Each number is 128 + 24 x the weight over its row's rms, rounded and kept within 0 to 255. Layers, rows and columns count from 0. Numbers have three digits each. The size before them is the row's rms in percent of the matrix's.

# layer 6 MLP gate, 1536x768, rms 0.055, rows 309-345, columns 512-639
097:166088123156135127102122154137156100127149121170100121128155104182105113101144148130128133112117086164161119144131097123125100154130136178146165124148147147135154135151142104101104088117130120145138083109160139122103144124116145088146156171146125148145169095145130132119123159169119129120143106166177169155134168153165115134108102164135108128205163141111182115119140146134100139079123
105:118116119088104140144148126176132124169077100147168165148142150132119164139109145110113121123117150173106151150141120127162095175144163148119122139158129106157108069123169100073125105151162085152165113147157134131125136108121154103121126120103124124077104144163155121126159116141101129131151103100140107147065131158091181123148140113122116105150140149178123134032109132115161136117128
100:138135161163081101088133114125142102183120085136106106133119118165107155096143122118153106103111143130166161089099158133133132123108089150111126096130149127123140154131118145147121136112116104135146082100116145106112141131126104085109094102130122140110093161164135112115125124162122127143137102124152164112122108135150114080190100135081117159146127106117080138115116117110135137148101
099:159160146120140103123139118160164136108135135106115123130122113107165134170121115074140106127147103091103157146117066096075129119121141155160097134120118145177121109141125160131078070143142137128133106155121138140125150116139100110109143154130046103132111133138112136120179189147118145114150120183157164115089117158183180117092117130116128145139119148141166160157127142101100126119123
108:125167126118116119142081118111135135125118127116130142095120088132121092091097140145116097144151104087136137111101129169102119161086107150133142100171144094112136151105126118139137116145141180102137113162122076125126121150107137147106136095119106096113122156164099114120157104127112095091114112115100119143121087140116097106091124103114140165109188098121132113168121117115127112101130
100:142122119096175103160118126136164123116113133125111126114135152115128146089116161085121097138195129124141155158101139148172148092145117145156098100141160113144107138152128154106102145087171119134142132160133134123108104114150169154105142136151081126130171057135124137131111133091091134156161106136157120131136100131124147173131114122123124090140198117137152140126146104123177097122122
101:145105122138133122143174110071134139147113104094125128098182128109146140153149087091117135169104151149074174153125120123135140108089117122174130137122117129114123069133146127132101129111140141085148136155110118084134097151137111134114125132081127102168089126148072101107169116114137154137115131142122164110081150143140132156144108107142107139100124151103123111098151129166143102108122
096:118115136107161130104104124083130100144129099150172068111143119141096112151110113119148159125121160132102116140143135098144124124137156184121095134102143161124160136132136130101136143156150117092120133147153152110150081139116127158119125140092104113132118096113132160150147119141149152181139107089141088135093128124142127151132139143097133148151160119126162104136104080097130119129176
092:116130111105121110147108131142116085169113188133132119152151103088104128155106090099107132128166127116136142133125124146109145114101087171087143115115125137146165133136120140134120129152103089100158155111119126141134135138136132137132116096071137121124146139146103147126112129180164127131112132146111135082143161171158123168137123175158152123143148116142084133105127114104150126118105
103:164111120147126100092123151118145162188143109119154142083092133098151111139113113129131165121108135142107081150129097129099168157111103150168115140109113127156162118120117135107103106106148098144118116153147127132167113126149147118132125141172107129116139116130146105142184097069086150116148159112121121158141167117118145151143129176137091153126126122175129143066122099139148142132122
104:117103139156136146148102125109156104120159116145083134090099144155121158171141079143112122169130185138151100133154109067173138122141082148123109113103155154131126173103129083117134150159159136176133150122115126161122131143110107121133108087147131091115120099100148146145119130140105111117138151095126118158090148132107144126123105101109165108117104142128110078125114115160155102096096
097:106130167148126115096145112131100116108113129135102109123140137125148129140116172101129129114143132135137111115144108109130109160146148125134117115118118142128072150124158203149114156116136131159097171174107129160116135109154079092138130132162091195122113160159102118162124115130147118121124124125134152185116083135106107120130087130111120119116133081134143131104150172155164114124121
106:102146088160166093110124151155149144194139152116157109166126139075111103167143130128098114157114114160123131110158169142118151108137133118109126109145137116127172131114117123093095125131152126118149156111140099147111065162145100156176138112116117110084128098129112170153174133138142084131141123135112169072124133134126127132127113135122112123179111083178113137123128158139123128070110
106:127119152084111114111137121138112152137124130150156148150119151130138116136121143145090142077095156113146117157154128104149138081115111149090076129119098116129138120158081065131118106096145167184155130162117096075156090161140123152126145137118140157127121136145131124123110142157116110119145131125141152103155148127133148123098115139107102160148152117089146109090147159128118087119142
097:117108113160122154097105118126136123125161138125185119137137129142119107121106137124116090134106128147120120120117094114131144198106134079119143175127123130110123192115131126104103128140119134085140115122162164151131156152105137134192118130118129139092114109142120165129106138088154148143119124144150131142117103140121156115094167129192111102137131139153136147161104147175127148175138
100:124120145075161095142117129134097108152118160114145149102119179098140085103119173140122101126134148105142097133130129109093103142109095114092163107102134128119121124117110117141142149088148114167091158118113086077161107128133110102094110137168124168110118160138127112147132121112062185087129129092127095163156102093111134114112136119112184128173122056110151148096095104111129148120130
107:149125109127129135121132153119124112100133120127181110116133126141141118134079098132144122121153121109111125118095178084090159095126095145128097106146128113144137095112125142128108144124134103134125130100145081096156104114161139125144168136142144104114123112103139131108130088145107166158136069124149122097111133114133184112173161098139168104177098149136093098076119117193087152145051
099:132156110125152097114167110120128157098093115090126139177153073122136130151086119075144133089106131159142149121121096149092107155106123102129161113130120138135096130109119148138133144098128107167114105170135137121161130128126098139112122127113093149180133142145135127094096141118114136118108136098084085109149103132138085111120105119151112099130108125148125113117163128111108083127081
098:093142120107106148126149128175142168109137101154141146116091156130103091126132128147112152148136108142157150109114129188117162168112064189155113116118137134156163129094100128136077143125137118180163172161182111118126172164114115130140155139087103153148121145145118167115146134087131113124131119188140127099158088136115172141138138189144152148121133101124131165126159111112103142143124
104:144122116107127119122166091089132096160072075147141106098122109143148097127133110056132107108117151133139149136147124118165085101090136118095139116104125130137155168072119096107153146117161153151141107135140128052116143124130092113120124106130127143131155124158116132124132155160075131088097135103078155136121123157137162124124120087107118135104170087095089127123156105172121135126155
107:145086105090116149095126120135153142151167080125144112140089067170119137089130159125106124152126112162122154123083137092132136171094091086139135124129174105101133088124127124143108124164125158130117136117145117100156126151106117136171151091125151104128109147135131102122135109144142121151135121125113116130093106081116111109109087088164152093144121139143111137150118170150108179107106
102:138110110130101109081084134154141160139114143138152173126129143105105076136108192143116112134102120112142159119138127158132109118109134154112102141108142108158124130076129174077123092119153068131150145142161149168135067126134106160156103119172135125136128126156128135109151099153117084094149140145110144142128118086147150125136090131141121109104136121156135134120136087117111155096133
106:172100143139145148098108135145139126163099128106120131123125170101130141137121109133149120101141130092110093153128141170119174127122108170075118167104100158138121106047113147150118130124100134169096157120128123120123111076091143140095125099147167102127119096161136099129135142144157143127161101169120129147138111142152175103119115174164137141109125102104120106142159148186108084132133
104:144124134104122093142163121132120106133100114166142126156092106146118152090135163126103148083117098159084134114116142107146093079167157111102147137118114143136151160157108121127120151129101148141146078097141140118140153156097129123089149175081132119066134101155160161089089133134125113147165135120138115113121109130123094128107131122112091161146081134148058164088133126099133118127110
103:132135119097106119121153107129151127139170107124148114122135118097111164093150153098172095127114136109131150152128143150102125185097108172152130137122157104131156054125113125081129163113111159154141111162130099103155130114146103167148131149135114116088135098149150128097116110142129106138179104142120129176108165139126117165130166117159158088116100113167108104144138123116113191109124
098:115139115107132118138164129155141147146129173118149116120139183125111106132122106144120133158129147167133130103164131142109143143137141113097096175155083117145103115134123116113140110095148141104139129132114175127160145121096117128182112189154118110137132148162099128143125110107116122114126172139133084125184155114116134163139139131099092127122150143138138120125134141168135134108157
098:133129132114125105174153133105112138119134118147143128121137136147138098120167110128120114127106151183100131131150154095111108121122129139099130114098141138135128115114136110097077135120139114169177138112187132093131168084111076121118149168157114147167133107149099118113096144130117132126101117136167131122108161134124152147111132117093160092097156091168095089128120127100157119111146
093:154122135140122162109142106139119142108160120152073104120168147131139100154093115073113166169114067147106113154148133149135124086139140075146106152134086072147098111169130140129123137153095148087161099142134123142089159112119149081163110122143111113117127124147108109078148117117121147128156139141108116118136113116086172106106160146087145121130105149127153120152133164129095137126100
102:181140193150123096151101130109074150095105132134139095110126126074119144115118120118142123099108113099145153106104102145153101135125119136097110127127157126137144118112106105115168092148122102109104149109117125175179124080090200163117113138128134180152137112099114118143118129076086144141112150124135104147102157104136164110167126129154157156132126117164107164155098124103114123109170
102:103155130088082108108113135140100148181150115110125169149124155132120106083150104110160083117119167149113129123126140153148151146153147130154142133160132149121119131120152097147122160117141145111073137120139130164139094160119111149122135142165111147160147080124175174161096116076155084080175143075115103148115175140136087116079148127118165143142114095150106142151171151128133141092121
098:109090138164118136123144175118149135157147154140130126139074133126126119066121153126090113139125135146132116136094154105175125105158158126089155088074147110102135084103081100135168130093151138131094161151105111146096130110109122148154115142152122120105112164167168137108113130174119113142131127113147128137111142117157096116153136135128091075136108132111104130105155142095146111109110
095:120069157131117111155190110134157132129143152138127126120040198155095124140087092148166170134127076115111123160118139104142130132112123136121116161119118129081096157143113132096103124118138119170092135174138098087137097134099152127155142096125118103151118096149151091154146115149147103148111141145114124150123140121165126140095113173095115105119128110099125139098129195155120128119145
099:145140128145100128081115153151096157129100097150099079158129168098126112145120127121123123100128119181114130124142159144130138105093116126086083162131121108128145159144114127118133177109115133138161184097141109117113157113127127069140153113176175110110106125145102159142145105140121108126148156142125129142158120147113118119156133133166137146124123154105120134116119142155157116134110
098:126147148123144148097088144153140133105157156170116142164099183144137100126081112150125141104097123152092118123095145142142173102129124128120125170105164143066099133124112138095112124097111105130124136131145125165133099112121110088161133118106146148123180137122151111124157149069171112133164091167101078104152159092130112116123131122140110104103088113100200160086125129166142142131122
105:141080200124153107122173139121131157083093122144097099141115156158182134143149132146074112112126128111131113085102129186140119119126101148132134086109118156117135108175123135114137105128147120093125102119080099134110162168144154147137141108108158125128119134124105107141151147135143089117135123157059129113133125079149134160143114113091138098120115116148157139118131157125102118148090
100:140135162115172094144135117118149120138151147105146134146125135121164128114073151145121131102126104104099106123095140135146131096147114122150151109096157158168148104158129087137125073156171112167158137138140164136134120163203087112110119128136120106149105113139146132114124157136160189126123084155118138081128125100113171158138106137123097138135120099104092098115157140155164089134122
102:111134113121137119123144130152135144086091089148074109098126130164124160061148066143138116113167099138085087121132151108120141147113087101097113153161116135121095147152133165159097116113134110100133120154114131126125118107119143176107141099101100113154102111168113121114101110136099164149061107151155139147085101141121147178104157153113112160134159144148121153134112129097130123140093
# layer 6 MLP up, 1536x768, rms 0.0583, rows 309-344, columns 512-639
095:145146096157109095080137120138060116102151108101135126079106115131113101136100114150118124116139076134111131139143137092127127155153118093112124126103123069127143139107125152099123077143121141140092097138136083123154122169124144138107121116159160126112098125128164125125141145119180171148148127118146121087077092135149093187103146111118133070082139155132128145099121164125133153107059
107:147109143145082141109142171112149127074115132090130130121119133125109124120155149095121091137095152163170101161144105081114179200106153119103177134136132125138148082120130174101122144138135122176187143143131130150152131132144138114178103146122157107148157132108117136131112114115132132123094105109186114112126146143123111115122175112110113124158118113138140119092143172150184140116104
102:089145139120126155143109146162116145095123126052131110104132120138152120111131113127135096147164132129114117140126083087147116135129142129145094150171144103120122109128126100175098116124130144127129130117102124163105111113138172114128092112099110135100153081111123161136141156125155105096141152171159087111125123128167145134089118159119162096136156154188146132137115157107151116167133
095:158133102171126096162155119107102141102137107082132129081133103146101129125091103133141112154113117150128108149156123131104155161128108148087155144142162121130104119143099142104118112122128168098166152109167123126139129138132192132116090070098139114144123126137070129113139103121106109117135126132095138134120105128103095142121138144092153153161154127128106182115145121100126115127130
105:124105139104126123114130102133141155200142116127143110121150129116122101116124148137117125103145117118114144138106107189115130192113130111176139112127098147130136094115114145112120145123134152118105157088121079137114127139134138073129147099158149119118121140108120135121147133154109129087147146101116134116120171153119064108101160139132142159139142128124100122100116117107144141094107
099:162118148118088205129151141147121073143150155122121135108161101171108114058113099146135156110123124128126149165133135129123130122122129134094130121114139116085123147159132126107106141153112101095131099136153171120105138159139115101139134175158122132098131152109106128111182167145122155151139144102117121105127100105160098114146135128114141123126122079132169111155134107110175145125151
100:132088127150103142123160127123116141104065130126106152134129161154121101157142106164149132165137118134127116131132146134175155129110168130126142134136112117135122111114102128150142106155120168145113153098127108158153149100124139103121107170143123123122131115118112168159123166107165111156137116163124101127092097131135123123113161109158146111144167134150146117114164166129110122116127
094:093122156139130134115164132101099134119129133093084126146089133125103102160137094121134109120117130119152128138101112142092151113142095096121149084110120108142114138156135093144153130136140135172130103122157133096120134122120118124078121145121114147095148106166115130092139137090137110102138139122137126142110143131120133144162151139155116146113147154121125083154122111123103132156155
087:120158105144143147133130141155146126080104139135154145085123143152137162128111126124101111158139089133140120067138128124135086155099144122130103143148137178107101149128130117119138165149103115154057136110157115161148176148134131141105116129139139099118136140143154116125104139121147109144146146123097124133178147170140128106097189138145171166140115136118100117112120181141162093127138
101:113141141124148138098170135131061121162143122141155166103153128123157147157175156095118158097127117167124143150108103121096165100081119134176083136134144123070152127093114147131109153153135165094167113107137082157130163128172123090150106101137137135164156117099168124131147136143151120131110155139130157112121141085086117157160109156132147079133122120092133090124108156128138146153106
101:102114091124103149130132137158149126137120147101159127142149122155116074140148128100130102119122138132153145096082123157090136112162106153115145165115101153171166128128141106145109091104099110162153128094154161087169121123138148157123136132097132153101084138128099098155102092126101134145143101143103122100119138119123116099132126098144098124151113103104114114158148113102151130111133
100:130167103115109141103086145096111107153152106149152165109116109113110128155137091122136158136113159208119148146132118154128133116162176113156162165140090107142138122116194135105131130143157154131140156142078109101102164151138147095070181159119142113167148142141146126126126097114097133130124098126086123108082170132142119092129147131119110159143109049114123105104081134103119158132126
108:136101115136121148103115134098156119132154138188102090131130101119143170109131114150133126120173121117120095077149149094139141154124138148127125128135106108156095118123151166134138135117132071148161118108128108104137125127114161111112153130153163118138105172106162136124167117191132105084096155169154130149139180136087130123100123092113154109099102148136153106166135125161154143139181
110:154103126130123129095128146150136112107079122118135139096121037099141152122155130116141122149139110126156145137152144153157140099105167149102133075175083128098123140114126138117110092134188067168132118141139112128179132092058106160105113125143116115119102123108106099140148124140152116143107125108087130107142131172118166143140112117084151071106155100111102150086089106114155170145139
096:115192115177126128128115123181113161149141125107195132100117125124109121153150136166114137123136140140115138141115149125164151113104163128124133152123173133176148104142133145132096114109085115147097125139149075169117090145090113127146077141152099124107128107134116167149118136149204125144119139142091127088147193145112099105143121115129099136131121127131094143146108124116103131128094
098:128085095170133176176142123117113115160145166099131133119175164112087118123138116170102130147132149154149108142117130102097146188130169112168110118092145134130129114101085137145132120121130130122150118164109138153071101112109088140160140104145178112121098109158117111144111143116118168089131121119126140130129135125092108126119179136143116143121107149106102155148133120097122131110148
108:097144147143147155142116132126096133155161131187167138188136127127111112143137196130132155105103168155157165168119123158140091109166177092104130141101137104103134174132139157089157120094130125123122145147114168096134122127100116120138075118139145138125138137086082159146148129094133139131079120140080118110151134138066103147073122122139119145116177147113124153118114162128146123165174
096:159102113109110145117126137127165122128119147091146123124095166146112129101140132123140132110170140171126144127112117138134088133150173094119114140152092069167132089125074119087096149141135127098129109096097126126109143109134147135127114156092101072143133135152184152147156132182161091135135110126096101103088145077123096146143157118144155090042139152149121167109139126122099132142149
101:079187127165154122111155093120125133137136123093189143097085095124132160105115164156123139151125129137124126121099125125115142160125088133121137117157119117120111072163124159148125143144143134180141135151138137126098123111116124139150148119160103125110111126133119115095128133117133061168129145148144108085129089152105125149108146148088083106101097107167125109113068116136156148147113
103:109112140139151093090138166144107134140146134144113134107105140107129097134113159140098169135125171149098122134161145139096137120123078140115129111113093126161139072163123137146162073109129122105126116161100171137092132123111143090186120074118117159077144107135138122161160099152119102204178127134127143134111112132152140119118136135079141119075118164140141141161063102107159145108127
108:119126154130131109104144158113099118088085168111200112128058124163147106119119158140073138112089090178129155111140097085153141104128133134150142153137186097132136093150084119150150084142101105088140081145171152117097118131097123103114120140064153084143125101092129120145080081120122130134155158124142114127052099126169096137108078133164120119096127124169114096109150151148142091093129
103:121157143125085105109174157109118138162158132113124090137127097131143171129110085115145122137142170105099095134138117134152147150125138087125154126113143125105088130160118117076119132098147114109130131133110101157085075136125116131131117159162182088118109139120163112122102117118148171122092094149125104121118155100168112121098126065134121154154144112141118159136115093152096151134148
107:158157138175120120128137099125125129123127094133131083127144098159080117158102164094110140115145105119082162160148118131116124119131112153121133128137112114118138135127142158152142164168124143097155139138110108148106142114151130110108078110153132149163117180146140131115093144150102124174128138135114141176134148113130097092052112120127145144133147124117110126171160099120108192149129
105:101133102147127169072125111088082160190109120074137164106089125131106117102133127151112111144129102137142121116072120152130112088134111132105099108147124158159162153167144145125137127117145134114113152147091111112124151100142103165157136124095132130157154120138124113133168162138135134087102133130127085148135127094145135113113135166114127120186147117113130145107170136147108145162173
107:135134115103088111106161115093128159139102159127146141179133106122101107115174137119171093145179099135149107137074128146134176113100111154131176105109130168151137129134137183116114126143112145147116102123171152117184080183106099107128145105129125084095120133087105176147124111166134126107177158133096109146133149128108130144136175134125150147142122143193123108139137153102117136093107
098:127135111127081135106094101131191147131153169151099138104079095100135129119145175131138113109111169135109119159106111093136097160128123133121110102134158134126139085150186087172141106127161096137126127144110100151125109106144065117110113152137116091109148121161112148132176115129097105171077121177099099138140110104104097146142107149131121176132168073152135109149143120157143131104089
097:175138124160154123093132140139148145126091121150113128135153139130086132125110141155078136108124136159120136216093126132136114139089139152107120139115132125162126158155142108120151096149138138105053100163151103120134146129143120101127114128132124153143205144121156091137124116135172115135128134116137069137147134140139112098120117137111137192162128120108110161099132105118149061115116
092:137127158121114149089142143126080141132168106119121129142149122144137105169186102124143108134100148107153109132161107132148051125155163108120145131105147116118134132130171128129130143146109161119109123124126083177165160167129180145162119249165146144136069143131108105112119131150197119156178111107142093149124129138151155120121152121111106114148129145110135153181143160120124097127148
102:156143121118159146167179112110130099177154115151159172121102119125136119110130132099164148126131124120083162169119129149120130151105122131148155124166122117128122122149118129123113138098158092093159144115142106145134121127120106148140148126116130123125062128123104117113122140158141126070132093132149128133144106187141128098132140137165128116133150110119159098116146124123082112149149
103:169093127144154132105107150078117127137142153109127121149132088109139147139130141092089158152131127149161097087109114133119105101100137125166099150116122111122105101143146123100123118154174130147092074166133118148139159103140103130094113153148157079172116143103104108160150122082123156151122114115149108093142138127135104075159131121152104105133129115139112145123107144183177152134120
095:111112118128115171117146103128145129106128138173095144079127145160140124114109107139098097132141129168103104110120148147116088139122162170119119141155137168094152149122098073116093157145124148093153122132129123122130114162128101091075114184125112133079152116123127127123144147176088055113134149111149133130148100140123160121161156150144114137117152118121137184129139132146105131085090
096:171139100143143120127131122131119145151117143152139109146105103108149122145083143091138107109143119136130122094152102082114147116132105127162126170133117135140127136126132134108084138116114183169120090153166126144152150083124144122137143133136114095126106144126135132151114118111132099100094151109112157139110141102154101147127118109114106124092139164112157095148139110134153125130142
097:124109112153115076118126142136134140137143133124141152103110154125140151128086059153112112117121104176146149184129143097149090139134129182132116093111104098104088078135142148113167133119102141128146144136115105147092111095102140132092137153134160174071140107163147143118115148127138124148158090111117096157119128111128089113173136101099132141125116106141153111144134140096138153106134
103:128131112141104139118137127117104156090132083129146095170140130079152126131111156093113164124143090104126147114132128139141105143102136149111103141132072121090171153088137140160166120148141105110107142144143120127137113131192138159069087124107133153153128150174126119190128096138115145130126143105146112164077133164081130147122132117133166127149118115103128139110100168135098100170102
105:151109107167118129139137165089153155118110113130093125118124169113140144145130125153129163130146121134119159105109099128109129140154097167110132124109146077136164145111116119138113127175159157123138129150124103114129139151142161181130138137108126127133144144117103156105171122126174098155113179151108143115114195155095164127163126145066129123108123074067161122086133135104162118128113
098:094109133133148136122110129138132138113141096142126082142112162136121164119122129115130150163086134173108124108121149127126116134135116116116118158121163129136151139138157130086140106117084112151135088131165113091111126123137115094111121126111168157126110137114110125071079118154153169116141113089157123122112134118135125128147162150110132144147116142136114149093155129148120183124110
# layer 6 MLP down (transposed), 1536x768, rms 0.0543, rows 309-344, columns 512-639
097:154131105133130137145131138121132105126116148129132163170156091106158161179164168123172157129108142142108123131152168142120136163123117140150137122103106143101093108105141154169127116137128161123145120134103163087158117157114134159116107159113156157193134142115148085167109133162123114106127147129128133158150094110136151152117122145104092131118140135141076108156130091140114090113155
101:134140129143103150124137144101129109146114137175126125122107134110160149092051162133114122112119176136136142143119100079177103120115142130112098132108148124129154106134146150070151135111153137133103126149150153153132123152130156119094107121128118100111100182172121122097167094170100137130175133100069098162070158128124126085119119131147161115085085106143086113088131102117137161128148
103:140134131102136184098132149134145089114091115160127040159180092130119154079127102102123137153140127157130125133097149122108132132125092154073137118114161119120164102130120147105096105107125116147189139121111090086112078109120130131106105122148138175110116118159114133134121142157117103116154124154138131147135120137075102176156144120180139107108124136099098147140123111131161125128114
095:115120149137147110108083121114098143147138131094134162116146171141123115133136135124082132101100130093105144121123094135110160116165101125129139075142146152134116126118165162122174130144114094123178122162147156122101150147111108129132160122144130128041109149080113133101110121155137111148157128146153140148147141128176127140148125133120115114153092140140121113121135111146179106150131
104:089104132124099131102113138151130149044117141145119138118099116123144112078129138099132140077148150116122144108123112131146144113136157101099128136146100184091130119101138150156110114158081135085126118138088109152145139143182125146144132112085133135108129083184147166142147139133112107147110114134126162117109116124110129127153154121147120106081179118127086137179099134128118126143120
100:150117154143121124156117174118093161159119130119116126090134143140131093145148173158134130175131127116155155115065114105087106115102130114090153101119168158151117132127099133159129104151128155136116115112113166124150095148109140143102091127170116146144103105098114110131153126165112165141124152110151125140100141143148117100152148159128141145122133158099143131126098149113098122109111
099:136139155125131105130121118082128131080143098147126158102102130098085109108145137140174132133118141156136099148154109109057161093103146136079128159125139179109129125167116108091157109141135129083111105163101119112142110156096128173109133119157163082134146096116133156102097093176161171117146124143131180110160144128123153178135104146103105173126107145121165116161134111148098086141144
100:116117107075157116142135095147102135085167149107140166127068166121131145148103148135158124113123137140146155164162132120106132080136133110123116101089103152153131159161106137100151151127194134127132159149123129145163144104112146091096123131174136097101135144180096120109175103088151113109106130096125164110152076167102145153150082162118137154126152097092161146129160164129158164127109
094:121130106106118173064117142113114176118123155148106154112164143160136141156119132165100113151176159115098154150121149153090152102164149149134121114109132134109135127193122149143130099109172188110135129166152147137123102123107165153127145117106097127140139136129090146136122168126126174106137086068140117097120119143110105166094095151144136135152161116130144154160109134105089095113121
104:121158138080158161147108128135122122137131111137122109142090135140119138103135123165105132135091129126132153118111160163105146114132135135139131162091109142152150142151104139207133136144125143117151149115148163137140146098165125142084072140132140136161138106139128096115083145152120150047086185126121091108149169161104155121135148119093112156166136140172156070109140132095128153142127
104:131129148156115140111086086148106123095128170142153132146130131149138130146124128162112148128170092139113180140162125133131133110091161104139125091084101103117156076082146130139132111115127128134110148145127160109164156152181146182127136119065175129156149145144123143128137132144160148160118103115090146109109143100138100144114110106117117132118118120183104134188139121124104129160152
097:135109097100134163167110115169132092154137122105129153122144152093146127166119076101145157147150135139132122125099086151170147186106110126145139085121160189116163143123134123097128109142127155097169130160123115121183079136117103152135107123117131068110139133068113110114156140109121139170133118148130115120189149162145134162061123123144145144103069123097146147113137143094109141103121
106:130122145098109144128087121147156074140132175090100119132210151124136108120123095168135129128126120144161126126131154131143126147127135117105119153117060103092144130102081100119154161172136131109131125150130121111133159109108123102109152166139152141170107138111149124114161142159189063116117170141114117127109193151108105139128112134113118136115174135160137157083101125164123093106170
110:122177166155120144122129089158155145105119133132124111116093113117124117182126134139149095154174110129135126131149141112146109161164122141118159113146124112090179099105147135135098122121133114104128117133136092120141115104132134131131140118104120144156118151113105116138136108073131109122066109158142159131166133073068122141109108115155156098146153120132099114132170136104151119130157
098:121132144122106135093150151120119100158149140121152169143126115162133077137144127152106148143133111097137121123191107104101126116092079138123123150065150173112126144107168175132123097126160091098132146129111124129168108117107102117155081096153133112129100114147153108138105142150099125108150132119147112115155139079123128104142129153116112148114111156146137126134125179162132116087115
098:126135113143114120097145073144117134139166171116147118117078097135120122106126122109123095099177103150107147123106153125157082141145119150098136153141172131108139119160135124112162127127067090128114134145121123135148152118104149112145167116139090127082120135086078132129157135104100084152071125112113173105124160115093164130121117107112149141123139179161105115092167161152121088154132
108:134102152120107100104138114107144108185111132082076153140150154122108124138145176081122066136147110082134125117119127130121136152137124133129145075110160113115071136138157110164159136124131122156109156116128085125116090126111138149184127133102142120193122113149111116112148151145154147080131146094142148094157121131105147140089123129109077142130112131146114118167117138108123117107112
098:127086121135157148100141143137169094221130101089114172102149087149112131133164139114141089127110134106126156120115139076178100115115071153120098103125108107108134095126138164145125102153133087121132107128150114159150100144128163114102121134121153106095089155116145160142157159130137125154159116116128148149090138114095150138161104138086123106102070125090125102146157139171105109168116
101:150117122156135112088108109149147156055110121131104078108115136132129111140124133142096117125127153122136149122104097177176102119106134109137125147145108193133071108154118129088121097156125123162161122108109140114115125124148131135112116122083130159082186140121106145142139090123146133106135126155136128121132160140109123166090144119072131099108116095106099129116144198100076105158123
107:088118137123168143112118154135112160150156150121120171166106107074158135149083123096140117125073131077146122125112143159149107149121132124131119136081114121091141119099154168083116110161124116099177116123109140111184161123110114118188112154106119083113120118143133099079127067147105124126113154101098135147117163091135105154121146130132115076112144150099143140135073129139136123121133
108:139141130117129142097155150116131125064147134135128142154114091111115122120141129119101123128132138122099090118087120083159111123121095170129124102143145144113145107097128115139156148140137117158113124093111132110160153169110118158072161159153131153152159122145106149127126131150150120136070127153134125136077137126106116161152163132123133143126113152132103124156116101144105112154067
104:112114080083116123110129135147108178137118110135145137138068145156179127111176145132113083123126124150120151094126145170148142115114137128138182091141114120155129095091105088152104109139119084108164101160113158129124135121129127160137124147105167095097139082124089174142132118130146141142101086148133159116093134117104136174135149134127154075101113112140139190109129088085145131135118
103:176123104120108059147107138102124141168114092136109114120118161190091153166113143129111119114106133147093150160100137173129130141126120172170082125089113159151126127091166079124155109127093086114141114129149140107122078170116128113109137144130100127105087122105123147152096110128073118127153120108121139108067125099137145169114111125104112113114119136086133114137130131138121136098095
103:116089146110107116108109136133113123116117151113180109092124105104141130127137129157064094163106130140152126160121101135153170123144135152185147142145120136144134157168100131084136155134101134154086137160124139110129092139153097076146104121128119124100107118154092138180129117144146111075141106135123115121145118171173124141173109106114150129140154084132119145116114101109165123150134
104:133130126145110083104077138145138112144144126121139127121141164109128150105130093108124119122093175190122157135136147130150095111105146199104124100112125124137136121145109088109147114139104178093168135117099162180143111154090104155125139126127134132107151156146152126112187125168146105184154145151115108119106129139124140147124135145148146149157137149062135076167126150123087117138092
099:129157143125128091143146120137147139000139095153161111151100144131130167155095095134109077132154127153132100093105179096100135186106140130139122136122092167161161134173078123084179115129134115121141093097126132110178120120112125172121153142098153124082140146123148113125161111124150115183135135176131165141149144131140116144093108154152106155106168144111112141123122159128143147139139
098:134136119150146110151151090083086144131121083094132162146141151135185186120125090129154119123136132119125142127085140089140161141073118163110126146165117141147130230126132126154111133224162131128124120147130160101097122114171143141138114146078096107104138126135119151117148161087123181127119160110135104161106148149144115103161141159131135115158110142100139155101120094127143168114132
092:154072131158099124127117063123163135183121141132100172125140109097095150112121155126148144096110159144157124142143128158134142113150149130141129110120170178185155125124104155167120126129138095124134121119161085126087117134112057134107082096152157084148121162107145121113116137146113152135166144142155097119136128160111147121111122116142152133135087120097135115107133122112098124105114
104:107133133133190115167138135110173135156091116098126091128099125143117112102134125149128100140146147109111140115136140111124175079112127136137102128138146140085108115131157102085080125097100134123133158141127120097163161147154095145110145135116135123141138103128087112093150137147077146162140132100117125130151088119104126110177118179123143167127103131131148157139127130116114133106131
101:169133155073148149166118152140132155158133137145139104120133146101080123103095141126157157117159152092153103101137152147114088141107113092155141157080143078134141163140110113099117130122150140136117094163112151090090136163147117121099129124092157117122129116111150105088112138125102092119142119090134140108124115078135116120129102103107122115121088081150140118140141126141145141111114
096:146145147095098147147144112109160123048168135132143121152161135109115140106129134137132090166127133129175123130132136148152169161140139154142097133141129132136113174143138152147125145128135141102125155105138121123152109107113142087139117110139123131100147103115114067123113147112175162141140149200158143095104159146158174118178113181125123089119133135164146117128125117130104143093132
099:142103118140100160070121121154133154050154129133130169152122140129107105187169139092186138122103157095140102124114080070137115148140143117182112123146155146115132113102148122127133134079141146159131120118140107147127090137082127134110151163138147128103103108132171093115078139110108131154106115147115080086160125147142121110119119115132098103130166150183135133111098142072115090170131
100:129127122160140129124107122164141141138138150161105103091084110085125142111147082130120141117147157160148115107087136121131141134128118140099154135129168139069140113099102124129147134114146135116136155144131120097101151124178145118149107126136110081116164179141105119144110123105149134152116138125101149093144128122130087117107161102082144102123162104126100118129095125103122114138158
102:096072132118130059068108100144134110156136184141129092089140139125115118142109127166126121108133177118131122133113140135100109122130147100118135109164080108114136130127131115153122129131126105109118105133140125168158132103158125135143093116119115138129100112103118122129167126097131107098094109129148158161141081150083111128115151166127140107095100121119122101119128123127118172086175
105:113123168115131098130133132099123161149167184146119130153138118134128158130128143151150176138106112135108114137150108079130149112167128135138102100085155127113168135132122121116067134147172126130176089122097102117154155078152126135119099127104102114156133138122163154092144094168132115129139163121126154118100113134152105096136115113119128153146131138127111114144173111121123132150133
099:137136129173154144090145096113119128138159148128129137161131140134146171148124119132118099122109109156137124099122179158128105113115137160117126106118129117125129105122111096112157109113117137134137096118174185122161144155131144107105161124139158164107143138102140109118117123159126154113144101115135151162088125149141088131149153157148093178111132155122121111116128158126127093155143